{"num_hidden_layers": 16, "hidden_size": 256, "num_attention_heads": 2, "num_key_value_heads": 2, "head_dim": 128, "intermediate_size": 1024, "vocab_size": 8192, "hidden_act": "tanh_gelu", "norm": "layernorm", "norm_place": "pre", "norm_eps": 1e-06, "positions": "learned", "qk_norm": false, "attn_scale": 0.0884, "bias": "all", "tie_word_embeddings": true, "parallel_block": false, "init": "uniform", "init_std_qkv": 0.0287, "init_std_o": 0.00507, "init_std_up": 0.0287, "init_std_down": 0.00253, "optimizer": "soap_variant", "learning_rate": 0.00898, "lr_mult_qkv": 0.5, "beta1": 0.95, "beta2": 0.99, "lr_head": 0.0122, "max_grad_norm": 0.5, "warmup_steps": 200, "schedule": "wsd", "decay_fraction": 0.905, "decay_shape": "pow", "final_lr_fraction": 0.0, "batch_tokens": 262144, "max_seq_len": 1024, "doc_mask": false, "train_tokens": 729200000, "max_steps": 2782, "dataset": "wikipedia_en"}
Each number is 128 + 24 x the weight over its row's rms, rounded and kept within 0 to 255. Layers, rows and columns count from 0. Numbers have three digits each. The size before them is the row's rms in percent of the matrix's.

# layer 9 MLP down (transposed), 1024x256, rms 0.183, rows 257-363, columns 0-63
097:146114164120120140127177124119125049147107151091165127122122152128045185143115143082128148150163127146194119150157124148098115139099106114124128157120127108117122134121100128183178153122125163
099:139112110092146132110123135106177152111117130128129143151103146168155126120106138138133148099159092113122126121196156124148104082116144132074090104167144091154110160116100147150095148114085108
106:138152217133098137127168141113128139136163169132175138130154134131101163152136131127099159103122076121150100106116105131104106116102133115118154097108154115126123098137123155094108128164111142
091:150127179089127094089158094142187101101152103124149089091107117109120138110099110128149151115132148142147174124151157078184121144142144134160143154126088129116116108132140137123112144149141112
105:147110138142123104124164118131145082154077118115144159119136129094142120159104156135150150124154156136134146093130123136114154100112098144072146125078098129113127114115148129169123125155134131
111:115078162116167112148094145108162133119122152157151123088115163110134125121131132157110134156076133124078175115130110101124147150151102139148141168104160149110113142129138136131116150129125140
115:129106079108159144125120113134135131167103105119175107127138151121126138100109133145123112109153088111175150129096156103105164127115135168110107129106121105156134106107102118102132146137135139
099:125117108150125126117163085118125118140105138128109122151152106113137087164121103125139090113108160140119115133143126119143092139113167139116112137131134123059159139143126158129091091138133163
101:169156088084113132128100151142089103100115094113139166154139115186136115140146126094148116136108129126124149077148152121110101159101138097114145123151161124112090152144146161162082174127123178
100:085163110096119119126137147151126124149114133117128121146094114143144132142113125103128093165124132134105138131109151087153119107106130105125121113162114120140132076122140098166178146094143126
083:138134148158149140121117160160137118103147095132152148098104094151123126151119113103101113091136165148134108132125129140099173136119067091107181133168130162135124141143113130128135141075112140
095:152149175110104085071116110120147128136142133168117139145166132127098154166120161121070091172099109113125143132129150115142126119127132090104111089136142131133101157075090118147141128118095157
080:154131116133091158103120159136112132167090154115177138142130122137163131153134128115117159140118115135104125115133152114118089133149141101154115144145123092129173135143167090158203149149105116
075:116123087142112123153129170116139124175143140111154160126125112130125124124158132148154161124135095132106146110157127124110115108120166177155099136125106111105100150105149134180151140139120129
097:106141136143114148122152118125081118123099091167115130150134119134135157126074142127135127097110163157092186096158143152149118146119153095144156124068144117144152136098184172116109156110138137
104:105155110147119128087129142129125138127100114146152158127136129148122117140102122142112104139126125134129142169101154126131091127092091154164137146136100143128110140155134138148103185138124085
083:161082130137101128079113123137124113124175129113162116131118120114157098140114130107143131101161159108133095164111127135157155146143147077151117148107158147141124109153140111120081149124147172
095:114097144094134124123130122106134168120138104104181113122136146147104133138137166129121126135113144133143100168102135129148138114132143148166112107112147123108119137131118151136075132119102117
080:145083142168117136114155166132178120158122076156138064154151125132109062151141078136122152119116185127158112101150174135098139095134131124130163134135075099133147115164140151138117115118118132
106:197127129118156150078131147113160112171109114127118138135100101116139120127163108155086175163109103169126113090150139075159187131095144109097120153128139125103099162117161085136103151101088145
097:171138101159127139141090101090186113124127155157145136120116159163119114110111130126117121119128103171117108094134100135105152157140101146133153152126168112126093099111123115128140111086154128
095:102201116130120096141108123132102159137146138181104130087100115087198155138165142120120133135120167120090151131113103092079125153123143136142134121124133075107094136110112153180110155125142134
105:131105133143087129134123109130132135148172156127142144078160157074140143117109137125128108117067159097153127197115110166142088133130153095113143110120083136136149173132154156120111157118151095
105:109114102147125137165152134109144121083152120123129118156140133119128122111101130129118132111116100135126139103140089128120148117176171139147149120110123145071093166171173124109120110096156100
102:142113136136097133136143109140104091131139127133129148129137149111125104115109132123106131101120106109132140130146152139121124130100137142096125112088165120151135140126127121107119193167103123
103:121112147111123129105179120128111105093120144136114127166089118122111120152105106109190127157130086123115122167153127164097130110107159127146076096139158130102146119128090116117160138147110097
066:093139118111145115115153177116133119137130118104128100126069105125158096132120121142149158130125085140159123136120100103137133183106119146136110143168102082138123137153197109177137158137157122
088:118133129096124125159133110170113083111131126150158158117155144109114117121121119118110146115121147077110129144103107129128093140136097135138127124125162148128155145133116127130106113101103158
103:138144133094174065111119158113148156108118117124111100136103107128159097133120140126177107103203119131125115198128127107176166114105153154141087091144157128161133122155113095115125143169112092
103:114176133161101116136152137135145101132096119106141143061127143151149146114167150093088161098154109148146153152126120139154095086168107134128130156129161120142155069164120140138129130120077100
103:113159116143096163121108125151141176144130122115142128137105100124126112148131115104134125125111146122076126115162121111174116127163128111102096116088126124135103133147120141139146120155137123
110:162114118113105139075123143093099131136102158105123109108143138158153123136116102135120129126122113161174120102107129114144109127096129125089136129115140098142140163117155108142135100130118169
097:081158132142104119091135150132115128134109149141109077105156133131142165155139086122105113127130124126168065145150116100116118119126124122126155106119121157143124097100119134161140104132140158
086:118150177125110123124144113116142086136173187165151177121107150124151118159088129115117096115133113153137128170107142107087110156154086130122140125172148113138105143150137120140139162126180133
099:077116110127117145130112197116106160096137087135103102134121059076137132159116139120132110118118095123144094109142134109121091185106125127132144095128153181130137076108110164148064100131133141
107:167132148164165158126100126079144145126134142134138141143127113110107137087114105108137143115148125132123110151102119140159093109116112149109092105163115127126122142123061135159111106122148160
098:079141125125161133154139135119166117132115115125079142130124130132103154146128141160124131132144154117146098182102117157107095113121166099128073157174129112152149159095152136100166144123154142
093:114112145106103091126097107139146123100120147124118108128139138109090144122160121116152119147129130142120104134145110154130148155162144097173134118151110133106088175091142137103120145121117105
094:099093109095146135135114138075120140135122139134153131153098124133079129152159169127115118105105131158154117147117139138087163114116108120125120094160089121110114152124108110126093107130135173
089:157126141114115152125113119095105135065123140140107140072102138083167123131111141129110135116115171142106104188087161143120132149147097152105158062166136136128103164114151140118090142094170128
097:164141169125114127163121112107125148145158114117094169163161190141141140129141116150148111137100092122118144096156054134155094129150124075090133161109140115147167128118121151117150160151092106
103:165133099112156082119117105142174103143131180183146125095144197116105118138085138147092139145129116133136166122128109134115104138139098110183117121135150156114134142129139144121119144133141192
084:106136147154110158131138103151152109160137127127154118108109122132120157114155116163124121133155110142091094158123166145089134148119137113137109136140153076143099097113149093162109120105148113
091:139113113198132138118109146124112087142115160101120159088112141098096072122124137141150140150138156141122119114142185142106104150154146095157113167122108118100159126141127101108187151139128137
102:135092127141120088085124143140109152136141168132128139085134151158139103177100106137101147125100176164100158104179135116138124128143142149132163127129114103114181108136137121136089131147151128
101:132114101152134134076119091078123128145134132124142120145127154142143132119100140105127111105124139142083147170169122129135139152144130111144129073151142179137133113135172169116134093103130126
103:126118130104138127122149201146124123114150159102096145137151110146151139157146098132135107116142161126117075142143157098096109132110103138129151119141074118111122135161162177136146105146127130
091:134148123172173108156094118107153168107172109127090118168085160131121134108095116185154124158162155151150110094140134111121135105160092126139106135164127141174146120105106094173124138092143123
103:130152120108110180157149107176139094164183177141103156155150133106148132122124138141135105122106133145096160147097127124125125165135123153116156136108098134141163140121181132130132117065131157
096:122116122126178112133122133095164107133124110107111110148102126104132138124124090123099098105119160124140116178098068158132134120153119133146142151131154182145090129138119117111159086115202165
110:116131143132124100133140171160099080142128121141137135092099118115155130109137120107117103159085127179120119159105149125160092101149129122171141110150127181124113143114118129119119131121097139
110:156118148174125147157110133120127129112098116134139129171125128131093110133149145120129130145142130125151132118132164103128172172116112123091149107119163110161113090133118094134092155092126091
097:112145185147125138101090095134114116134115154133117128134115126104157118122106155099156114114124121143147114145137122125130118092121100133085093153112123148132103136135112085139142128173116143
102:120152093162095134145084095154168134132127172113139149126109123120148094113140144142140159120152126149153113119130125186148093113136139086138166128138152080141138125136106110092110196128181134
098:119114130094109158152128119145137119178140106093119133124153105166128146072133135118157119130143132126134155098137091116079133112138103118100121085160137124092153146134113117167122140153127170
105:141139155077132134115111096151092115067125132109129157125129150145128134150092116108105105090113160120110139100154107144124152125093207095152122103073133113123130170146152137155098142109155148
088:192112106174125131147132122138084123133131164122146123123129096113154140147116123151102121148170137104152108158155104129134139093117117115124155176126143161087117094098094131150120085161094155
108:111109116112112112154149113130152163084170120165098147099070129116091093099119136135192108153112101069102172112144124116133114139150129161149134108112147129176123109111125123152136088161089117
094:116143115130135107133119157157115114094101123136156092157131120153100153103103093169126144134154164121148120140103094170094142166105151151129107092134118123155154133124121189057092136133114121
077:142108129135120101128133148118145094126099077120135091158165040131132132177139102138098124161120098147106159155160131115093141108121123109168144150131122128143132141169146125124135161101101151
106:116138107158099148145109075114121070113102132107147123144112133121098144108128111147095156111155115127165105183170118157089175140133132122120127110142087144136118153120101174119111144112146143
107:183162092169151158134141153109094129133113103135106147127152121100151138150129205150113151106169144136107128145126100131141112068092102125123140120119093135138106116054073166111100129097114098
090:154181140126119089104125123131149109114158168104125114110114128114144119106073133121105134138134115127144152119126115128153134121130118113106113103134074093107131112174131153104113139124147094
103:129081123142145141138069136112142170155120137091143181129121118110113102150147116125127130142115106158136071104135143136138136124087129136143082118158114124106105150131156144117152096157144104
104:143125137130154089091129152132099150138117078117155123178114107125122123113100099141141136132149098129116130103113095141113125093141149179145131184106157122168143183141148109119164131132089124
098:142153116098106128120138129112129135148152098162148138102131102123174145131195152122141114123120131124104117104078112131112116098195080117101138128146153164133121140148108152134105144102134125
099:084153120109149085108117157107147114093108126132148126105154147176140110122101100160126109139139158143090101052114141132120095165112159093146111153135168110121135126132125131182102149139128112
091:130101139111144117140133124159148132103122094154099122104164153139080114125132110148184093143172105109201097156145129112138132114129135137095128115113147172130097115097130123155140126154085135
101:136169134138124138123105116149157132134152133093114140163129138119122099141112115133128103152100129127093102106180127127115174104123153144102108135164134119129123150115129108125159120106095107
100:125111117164167087119128138092120157138129138119147130084134174112130134148111145145099166141125124133089126135129124117121132122110134170171108120126164084166152120110099077144155134152150126
115:093084094147096134142090156115120155134137126117095115131140093102120116083116159133124104130113163161129096120129142146108146143057157147112174110113142132143120075141111114148119140090164075
081:114124093150082111116118112135128086110093156120129108151133110138114099135191110154133147150145096120136141127155180139118126124135151110144128153134120140133152118127121167148072116155173138
093:133115135144143095122132111166123124113115151131168120145123140151117189137101123106112112114163135130128135097127132129141159147141152118138083143101140119152137151127129123107105149108097110
103:116134158112114124134140110139121132144091123079139140165109108088135099099104132140105136099141134102160132130130114133107127118125099139168080149112123145167107160141128110134144152111143158
106:097134122122111195116172118117145158101091125097123105112114125110116116103134118147110113130087092074111182157157124098127135103152107136093100148138113129172139124117097084154127136117128149
105:102153133121172133166119130188147119142140133133103120152124150172155097078089164109105115136123173122159130130098112124131113084125176121127122145115173154114152151138144142132106151119131151
095:128205129100142131127148157154110120123108116121101143084095135072147136118099113079120144118137117166086098144164159153104167128121147115145102107118092138121091142111128134151128134091168129
082:079045118162152137115092171135169075136158109171095116114106090104098108114142087124131126110159119101153141116145137106100122149123158131149113128179103128120138144112154119134110122173163116
106:109150142164111161147116096113112095125095156171094113100143102136140149159166172161140144119094139088146166122147163117110111124165156119124135122138108134130095129102127106092134140087136104
100:087136162140105149160103147137132189142114093106106145151145110141154148151141161108131120173089134150110140131123093110109128128156115146087091087113098097127118179093084126103125098110175164
087:117119163103114114111109156121152155096145106133116131137144149139142134146168162149149119120136134137151143150118169165137176140119130177136139143195163088116119128150127163171119125130117156
090:114094110111148073145114104080142118160114099125122119102163148145129105176126142121168092145100108121155078126162147100111085132151128161126139136130102131140115139106120123152098113146134133
087:130156108122122093136108145127166103106149109167198114128124129142124100083099119113116149164107109161102113135087104145111097142149147123161109103116149151143103100126139148131121173143114116
070:112116119140135123090139147114114116128069122135138133129118130131145084160135132087134141120167084182124140116145118155103145163109152175173129144116120094091118123132192124146158111100131099
107:041103106111077124134113107174125143146116127138152162114103154161137119102171161155083126145098105107124145126115099143133137107103173136164096139137129127098136116180162158128123147179170123
098:117127169168139169132103122120108111095132113109158119169102121121140134114102128106137136104093163175148092188068134109078128112141148153147149092116116147104161171143128130121127111114128165
103:125152119144170131129134129092101104132174101103124124130154100066167114106149150184123126132154135116121081148161086088117147132123123137120161105099135128164085167119126138136116184134126113
108:118172125133142104146120133128145144115107132134126145139125148124124106142118135158084162124144147185131117117143107126092128114121085126160149135103122156102109129117116126129135105141102112
114:102123084132105102136158113161161144127156143112156179153118080123165107114109129132108121141080147121156184143174120139122149126136146165134139124133142165079114106123136096130150114159125122
097:121190081161121104100142124166125099133175136135104125128110160136119151138143101122138172108153115122122100143129142099136135136067127140093149099092164107133148131149134149129145136097134106
097:167162111134096076130137168139176110138110105136173130137131143136113133144106119122138107146141151139090159143121172110124136144179094135138138125138148133156120141113170137134075132106118163
101:109119124061071128133160160135112109097129133153092132153127103115155144109151156148143132192104114102115094108147113101110098166137126071148101120129151135157141149132110131102123155107137106
093:126115168143118134104138150159130123111106109131079121116087111110132135080159158100123134118146109114088117111143146092159156154123099145120109132126122113135175110140100072144136119110116141
113:167137146108101111068118107180147123119158144141125156099142123134146133125095141086127100098139134118136106102089127173127135134156126085147114179146120123155126149076137102086117105159133143
117:137121135102104107135141155141136115152103112151122110118163140132142142122147157138156163102091159128126142145086093106131160138113119130092104139130120136069152137129119165170156108106095110
109:130135127124083107089176136113106120123130089140172141121097117173122152138139148119139117087119178110127124156115154162116158181093105136116085155110162125115115117140126182117142150136108133
092:133109146200100129140147174114116137126118127141146151146122110132100122165133140111065108167133145106074099115112087151113109146122142134095129106074153172131155161146152130099111189141118109
179:133116076163088124143105157138140155137138103150117177116108118169190084137131112118182148106160113172095129104095164094117122110078125136136147151126159124144158162114133118120149094128109159
102:136115153117159125169133093096121162113155135147139111102118176121135134127093101149116145128081153115134150095105125130149151158160120116144121158113132135134151142139127154129153126076176139
109:086194055102102178149129137129178112102125144108138118110098077163173135126126104116145118146079127155132144093132109124122112136148117129148158095141110105102149132122111101117135110114116158
101:103188137151120161160131123130153097141167100150163109100146108115115096104092133142106139099160097208096140111144110165114105129154110117116119146095145134126162173101124138103109110117112122
102:158110127151128131146111131151163071147116196080145128155133125122124104133091129135129159129131172079091099107104144141142113125114138137095124097086086111110164163117153144131139106166128159
091:127104196107137119116131141143145163097182096092139126147133161101139135131103106116144125096141165075139093116129135121163160150116115139149130083143116151171119105112144106138121120134124135
129:162117106149136154130144126150122117201135107096128098100137107078146147117122133107107083145102165136162096164174119130154149105098156108125149130123124128148125135102097169112100139121121104
082:092095158094142074133151125122133116141119133137140117091110156129147157099094110127147115112125108104115111132137111157148122176131128139134137110135120085118138139166147157085085130171099081
112:133086151146110131104145106141108167099129125139152135114152120148134147096100112123091142112084116125152143086110165157131088102155130121113125129131102130137118153146158126129090098149162138
082:112108089167107157111154124150158120148119094151155155123105196141130118127097134107103083113113152106156107162112124108087114115146096109133104129126117161133126154140139113112130130099089100
# layer 9 MLP up, 1024x256, rms 0.185, rows 258-364, columns 0-63
098:112139179092079138103161140105077127114154122164107139133110086144156094161173143119132140121097151136190150140136104132097151106146150113162130148109117157139182143158153129136083098144102160
105:123119076138135152139100159136121136115109103139099128135132122139128132119171149126141153155109147117131156098131131140095137128137132114142115152129098177138143170148142099158135125099142138
097:122089110123128134128147138123131163078125119145144118123127144147113113143082107148100143101137125145112152104144098197122132089111121089127158084103117138145146091139123131139114142162090098
104:143115113180106126144139130140113090097144100145110151140082149097119145139116083143147066135108114123154148124138144157085186171111154100147111143149139107076140088138155107162137119170078127
100:115120118123133090138127114108128097114100133125135131123124129153129140169133133146174134161159128098151086221156151108103124180155151090148134124062126121150129114122104150116102117129134149
104:200098105161133152110137153097140133136155093145125123145123112121142138163107143134136109108148099129142121132127112127133075146186143118176091163142129081136124138115174110103102136087158099
101:130122112086137105111153085110134133124126106137104113146132138122130156143119132079165112129146077147170133107131154122149106178155109127121163083147124136132089119134153105164118099103106113
091:116098159125143094122143144139145141142145104122145114091118116100124148106126069125130126148151122109175125156120149122112120115125153127143142102095080148112171115106078112124153125127119097
101:118140102139156112131160112092131101112096114149141140134117133153127135108155134114086155156131142161150109182086121135115114134175149149104111137091108178153175119126093146146146111092091155
089:119127118118146118151160116100106125147128112139157121092139115167092135148148155148142136087137129084130111150128144186140167125158142118104114159133092149126109059130084114140106140152145127
101:093130118150093089146175128113104093131119111128088105126124118148108105151096108117161138106155157128140136121141143118070152116112129152139185134171097120170139163130170148143087151089160148
083:165111098111140143139119130122129112139156113116134108075145123123103088092144118119096128131118151142162137110166165112114163105194134133127134135096131135110161138133120171076153116108090132
097:122133159145109183124143131125158107151129143151132141163162146093127121093115090103144116101099133130111138143092141160097089134137157131163175149139177132149124129096099099093146161137099143
099:153118114193087137105119123172151128167092131134114131126125147145098107117118080084136167158139097123091048133110125141115101118118105091176117130141095117137143114131101117118198086117113097
099:158125170133148109162161111163155086115106117129148133185140133124158142166154125147128095068124181121174160092149107097146127103153142085106136164134135131148101139137115179140159087095107174
091:151131136123108121115101095152123141127107110101102103143149126150141110160128124132077123132145131134101117129136133144080162121127121126096119128140163122132118162166142150125124098128171116
097:158098114152141145102134123094109129088125122187108155142171117098114113105113155136107135152147116109096096114144090139091085147140104139085149151135093133172088155090121144173151169127125105
090:123060121142135157149100122151109150135129175150141081156068111134129126089117144139138175150105135161173161148119094140151160129138123160122123144132094085116122146098166121098144154113122135
104:130119105156143181144134146126129173154131129102103132150172149132105114152108130105157085126139135096123085090137145089143123091151128176108105117088144105138109119131138134145092133133173115
100:107126106103107117164174085095134135125085195096113169076141127173166141094148104123102133130109128116127146153131090135114073130135138192127104145154145116116161107128117147078120143121148100
098:120139107103132145121127113143136170159091082125123131134125183151134100112113120095139071135125181139097114084088122166124129125130103099171101109113112140087135120137146098081130136146142147
105:127096154094149094111138147122126145083164114135152147175150110118126131126134112136144147170132122148151121146133073149112119103127127159097130082141179098129097130148117138130125112127124095
099:117114129140135088122138157139133160097122134117134079166145135105112144087074102114078085134152090147117157150169124125152122110129154118172107125128125144163202123120115135121110172067124094
097:113132157118128119120147157128136126155102168137118116106112111133155092150113154197106130110116178132113147098154151114115142159091139136160130132151061145134169174142093157116142114122108110
104:138129107150142130131147096154121129117147101090126146094178097117130143136155116109114100139126094151077117092124142135123104119136115108147083095133141089101101100179165122150135145113149120
106:164133141112128130122163161136125107130136100135142114160120092116157110106137174115166147123108110129154128125078133085141105171126154139126152112165130083094098120124138142158160153131135086
086:145115128152135146120124150100127145173171114112128162145098136178137176128127129132137165159118153173084103095098146116156111123103156138133150169140153171104116141100120123102133170140139153
111:128193117144127168132153102116101095097124118127167121107085101114120164106140121112136120099121103128157095147114068086131163142105108142129114084126123100099103105121119186176133105133098147
097:080156097061146113100122105134134124091120133126138142143096126119132118118105157147130122089074104120101129098137091147115153141158181135148124147133166122135097100119101147139151126115148133
099:100137123109120153117119124096091138142108103139094116126147144163111117095117104127145117125119154123137149092119099127138129161120127131134132154164130146090143147086130122138116184131107143
100:141111158108147160085139134155125125099140071137115121169127127137101097139128124106124126079123088113124152094162161112077154165136169141113149127111134143139135138124125127108099138117090164
101:159150135142125093130130135078144182127132104101133150134110095117122095098127104141131114138169121127142158094124114152132092140152107131145121130132140112179120112120173088127120129106092075
087:134156129118173161181182082128114139101131093130137147119095160102145103140152071098124104143139146116062146147113132128147164140135142173122137145092131153126118130113173106149163128136116157
095:101111141129122103139111100153067158059133121121157129154090111056128113137087137146125131100106118157142149148172081149105148112125118130105149155123135154150155129114145089105161141121098124
111:074128090134107118116151175137143128140114128043161115143137111129125140141144080170155121140118112132118143127175110148145130095137124156137073155109099122106181124159129102139139152126105098
101:107129122125145155127113088160093105100172144149135115081146145114159115147104092114094104151113123107148106130073159137096131138134151119140139135107114079115105097161074139159127135116145126
096:141154146123130137145126114161140145162125119152133107132085142099122127115134115123127130135099171129133106130112117128158134147094147133136126147150141108155116141126131102142135153127081144
096:173177141155096110124153128103079137112102104140130110114137129141170122169095165102082159087127158174127104123115170115116093115121115140107160169122138112132133113110155101107107151120118137
097:144128125137073133169132108107140142125134165136146124126107131093118127123116127132124102158113116089135142134165109172088129132170134086148142100125156079160124118161140146165131135105107113
095:148138140156084145125154162138136120140107111130180100143091086108118093120069150135117126152088146145147162143088154142143159139139118119146151076154150118132159082164139162114146119113140169
096:171134155086152126160155145153111173126099144177147126135150122149102141157110152132117133127097158125150137146150102190128152131127114154132144100101119122096097106145138104163119140128114137
092:173119143112172106131110179152156112151122175141118143131131156139104147137103197149146142084117095149095102119101104149126124116120108148112130123087117140133130122151156133123133122146142151
092:131128121130142119140111121145134178146119159154171156163155115120147188140157173138109139132099128122165096141139109149117136080124130127148187092148156139127111160120131146174099082123097148
090:141133129141150142162079138120119126109113118094111089155121159090142128088150130112152174129124132134094130107084139157133161096111177122103124123125111134140121078166078092140152131134091114
098:063079150180120147118138123123101123125134145134136140143155148139116120080121103115107120120129090093135092107067148162123096126106119126117102078169141092132155145155072163087103126130109122
105:138126139124120133091116138115176103096107159136173164109074103147156109141160145149112161093128140115135133150138124152142147163100132122125104157137144164138132115168154114129140115133155178
090:122135162134091144136134141072113109110105120091086149116145128141103105105124129091160157138116137137121112109152085109134144122118138121112092124120127099136106122165178109076140119129118121
102:141184128151129137131105130093146099138167112149117127090130152117133116138167155109109137104111123124135119095141114167122117110134131100121125119105177089087137158128078124127111123102113087
107:117144142108118107108155123166112134134110111102146165121175149093100128095153065142140116127104136154123148116116078176116111107118095143109105126146148133128111120125120093138149104113140126
098:127175083113117138153131154120116152141152143131156131120154114143123160143145139111085148109115144126082135121143111170146092080136112155135144116110092131145139148106144138126101140129125145
102:134148143074154135100121160123172089130157128164076141132109114168111156113129139110145105138126094105129115113142090131124128150126134136161106123093109118123166132144117142120126136120112125
102:172130099169108129126138176150111130126139101098126121127145087118119112153125098124109130122167153128103150124186143114139155116135110117162151124152117136143146118092151122117087134147123120
099:150121160121132099120133122160118117112142085125143061170157133159104189147147105110151101163106125126146115199123160131126145149094139138128107116127097137138130109079153115128161111117139170
101:100125164086143146143099175144113148128111129103128100133160177150131141116125113124097150102134143119150129137150104158190148119145166102125121113098158099107126122127111126139116145184109139
099:150142131132127136148123112102108114118116129167121050128139115083133130103149154141170137152142131157121145116146139131142136160120125114115116103165120166134144109139159118120133138189107134
104:112119116088105173170120152139116134096126107147139101114111094103083111144133149119156123133127146074072136130122107137118121147133121129123141142121142126117155112142111093171152107137160111
102:135083131111123157093132070163127158173125095148125128156148149102099127120139138094148152127085164125104161081169117154151104171137131150110097091111124136094102133136135136159121135135154155
086:117151146085097117143175119094163114144128153095120155124138167103159156137161163097133099194110112101133137110134143087135101106121139098144153149117144130101153086141154078129166142107140144
085:139132128145131091145129158137180103153159119105127171097129121065101163125179134132137158090130125170110127101100140133140138102093108143137155172179127141070128113120124126141101143133115097
095:146122112150119153152127131128150132141109180122153088122108167133145147140140104119083132136117145099176133139184143170129129102102143120106089158136156101128092155085137114115122144135092081
107:105136093115110128147075157129156151139139123119152115143127149131148095057098104153107099195146145133186135139104154081111110122153154123141108128116136105105118143153122087103124141117149140
097:111114171139154140152148099130141128106096173117133107089123150137102144150145134144178078151099140155169133144145117175091160116138112178129095139164150073151094140116136143138130111160136115
096:135138126072140164132096060159127138102142164159135116145127139117137102125099099140154144145134101113131119135107051159162129178106112115157120105098173191149131189147130130129128133117130124
098:113121140142108108105101123182137129103105161150103129134121186109115103130122148116133132127133121138114144120171136098137108138118115069124120152144115135113155078115101132183160159116126103
090:099091144118154135142089150152139153125083108129098151127122104124130066130128147127124103139113153155133117120140129158169126092099154092107176157122134141143142073152122134155084135149095146
094:178118124073131088178164096106126129184113076110128137147168116098100108133126096149157155093101135140111169149146122091125137124123120103119152081102163126152139131125152168096168140112141109
100:198152122143151132106123167132140157141139159130160101140118091123146107146139113125088145125143106142085132079152132141118116155097102160162136135153115083158194137091158099160144092127114135
107:117143159121137174136129099111124132102075159121144086126152102103142153085098109112171112156113138115144118118083127113147084118175144109130147092166135091090133065112083103106151159161127146
105:086134101151114125144113120133133179099119118106149111134155185145117118150116085121150129128106107119134120136113107125095065174148135132113147140166161129124090178157156120139098107131110111
110:175146091097132168103139140148138152135103141093106106105135129178093097125120104105098181133115105126112136084158148086126142164097114131144142110138098123143123117144179134160155141130123127
096:147144146127114097124160151140150117152139109087119127152186172091161155137095132114122094130164100151102122141054109119094160161124109111143178154107137114108114142100172132125157119131086142
097:147142090081129127165120159124133171157110120131141148161182106128141099127163104159114144147157100114090151101099122089101131097137130151149146164119122103092110125081121115147173144111144132
099:111113150139122140099112149130167158172139096164129105111142147128114082135149140161118093148108124159098120119128146126160127081150126151117135133129132098079120138080139095143123113112119124
117:147106129120146144134146143157127117098121110123142134137109115099116095089160134132129109156110075126127159093110131167091116147120124113124074086093108145132148113156100162106159134145124163
098:146088111137119144160119130182141133142138132115131120134122127120127161127111113099100125142155147110103118147152115167086150106117138156123104141104124101115114157132122105104163120121094076
090:101135094134127156155088133118136080133164167141146129121162103146128122123149154163140164123155151094120121105117115142130126124130124134138144078137162076100134134103121098118118102135110138
097:090106092138091132113112116130157066117133104144121152126156088090153146116122106123115116100103135153150144119085156134117158108115113146133131146175088143122170095118088156137113118139103067
099:098138131102152153107125130144120135128167156111166073161136149086087129112160108107136098096127099091161121092144148175115132151097133140146089120118123069147087152118139123187125136112131161
095:150182112134159082151117108109142097156110163132134130161157161111123117113138120151158140140138171138118123107123122145137130146154133103092126162102128165148089099153142117130140141092135148
086:104133134131186129152140078090116154168137109136123103129115154150101120149117127081139171143159124120106112076210115148150109105121127119091105102073152152164129138162114113141122137135115144
099:158138118125108181149117120142125147130144139140146150174109139102153123126163123103125158118118129171105095075112165138097106158120124100173118119135150140092134124179145095097164126147123090
090:177110118127111086155134101106119106137123151131137126111138088162127151172146144157147146074137153102085157133151126086117139126123131103110148125119109154102176095099121101167117098129144132
098:109117141139134188138125128105115111115148145116106134152100112138118136144130131136122134141100127112107121128119138131145075083092143128162117134135140100152167135116096118192091152108174129
103:134112088138138114161107127131128157113154141101132143128122131125141139110146116124077117135118122146100136079135136110123112136113161123125122144120156120155088159163156144139107139132098161
093:161113167106141151152159109107147125138092086135105165113141155136116080140132109125165150131110139135105105096100126180113094100109102141174157133144152177126103149135124123084129103147109108
103:164127113104122139132130097183134133100140126149122109121178155138111117129149104130123096123100151145076090141116111153105150123168119129161126163108197156178141117136081132128101153103088067
104:067148081108135144122166104125106154149127133165105130115180165137165139109117133124158162106140118092128102116165114151151122166119129100103130143141150156145152134117127117110148100147096127
115:125146108132112135126126091138120113106133178091092133136146113104120101125081087125128130143144109113189160134123123124118115143105197120119111119153119128143155099123109151130128160129111121
087:145111149143113138147128136089147148124128118150101061136136092141098140133138128114147118151106120084152134125144099108117155141128120109152078121154075160132119119100081124108142100163132086
096:129123136151145143108088171126150159163096117149160105137144098079093143162147168093147097142125145131127106144079077081137096125124075077144126129129083133118098109079102165159093076159136107
101:171101122131119179139103119130127099156123144115147105109151157144149079102081139091109144163141159078127113129120139143122125123114125150177122154083144130128147137119183168125148078134074078
097:126148174134100152130107137132167152124116116109150122167132139127103111169158115115133113178093136140131139169076145166129109133087128128108142113104124188121128184133109159076125139138142097
101:108167120159157135161087165161154099127129145142134120075095071127128087085127143100144142145085135105138141118097124151130124135097152121127129086118134147151094135139141149107145160100132123
106:118139184126120169086099134135142095168133154147094116139123108123165141125100136135138154128116158099125148129104124122104107117108086102123123149129111147140073187111138135179149128130110088
106:057110112123098094109166119159081126143142111135129122111129145127090129119157126132116129109159164113104159128106088131115139165100136143140134138118120113144135123122148115098144065163140129
090:107088147143133150090150131140128134116144139176105141084134117134110125088139163081076127135122169142126134158132158120104091141067106117091127134117124135139079113126175106119141098152167117
138:105126074160134150153100112158137155134110129186089139149157064136184083144104099117165133083155133113117112116078109132151131111119117139136132124137158164148136152112131142122136092129134138
099:124150093142121140144094118114121140129097132112088183106125100113089128149099131113148170129136128084119110124152087131100183095133142117112121120086112126131152114109149168155096131132094167
106:155134165152136145134135096121121150130127154106121119135176105139134130093095114174157101104085147134113131130167160116121133145177142156102116078132126106117117126132128113181148133141106155
094:142143128112083104092144134146104189115137150167162130144136123117178131107168121139123152114113149104092106171142161139132107154130124127075078111145095169159175109120142136159107126096131144
102:067097137120165169134133143141130157152130106165149146116119123164108101105132143141121134135137158106121113176098141116139088133176128152142152089146085134086113135152133113165098120125085147
099:121149110098128145103155176162121135123140133119129098095117140119112108127153122132142083118103129144072113111121125127127136103112108106117123083142145127119156133112118143152118090129063136
117:118151117171154130126148095130125091109151130185158103146126153098100115139130073152127138131117173106142117155086107129157159099124139122131141129136121126115115124108130119123096105187118094
086:130130139138129191100169136120159126148094085127134089130129137131194136096136113119155122113149114114126119128105131142091125166119118101080098091145131112057111151120075111103166122125163143
104:117139090093182146097114157106126153144116125121129142171106088117118153125120123145145117108146137158140157084188115148141137175174117126127125119115118143116137134098108127137132128098128092
090:137137092121144142134173160088113163116129108118085143159157133151139097176150135176116190134132114096124054118134165138160176097129132100110144116137140123159129144100159076155097120172151091
084:155092092102142146159104170143114140133132147089134151110116076174115095136133143116121124108162130145119127173125126161127164122133129127160107121096092115151094128144145113091150138102144139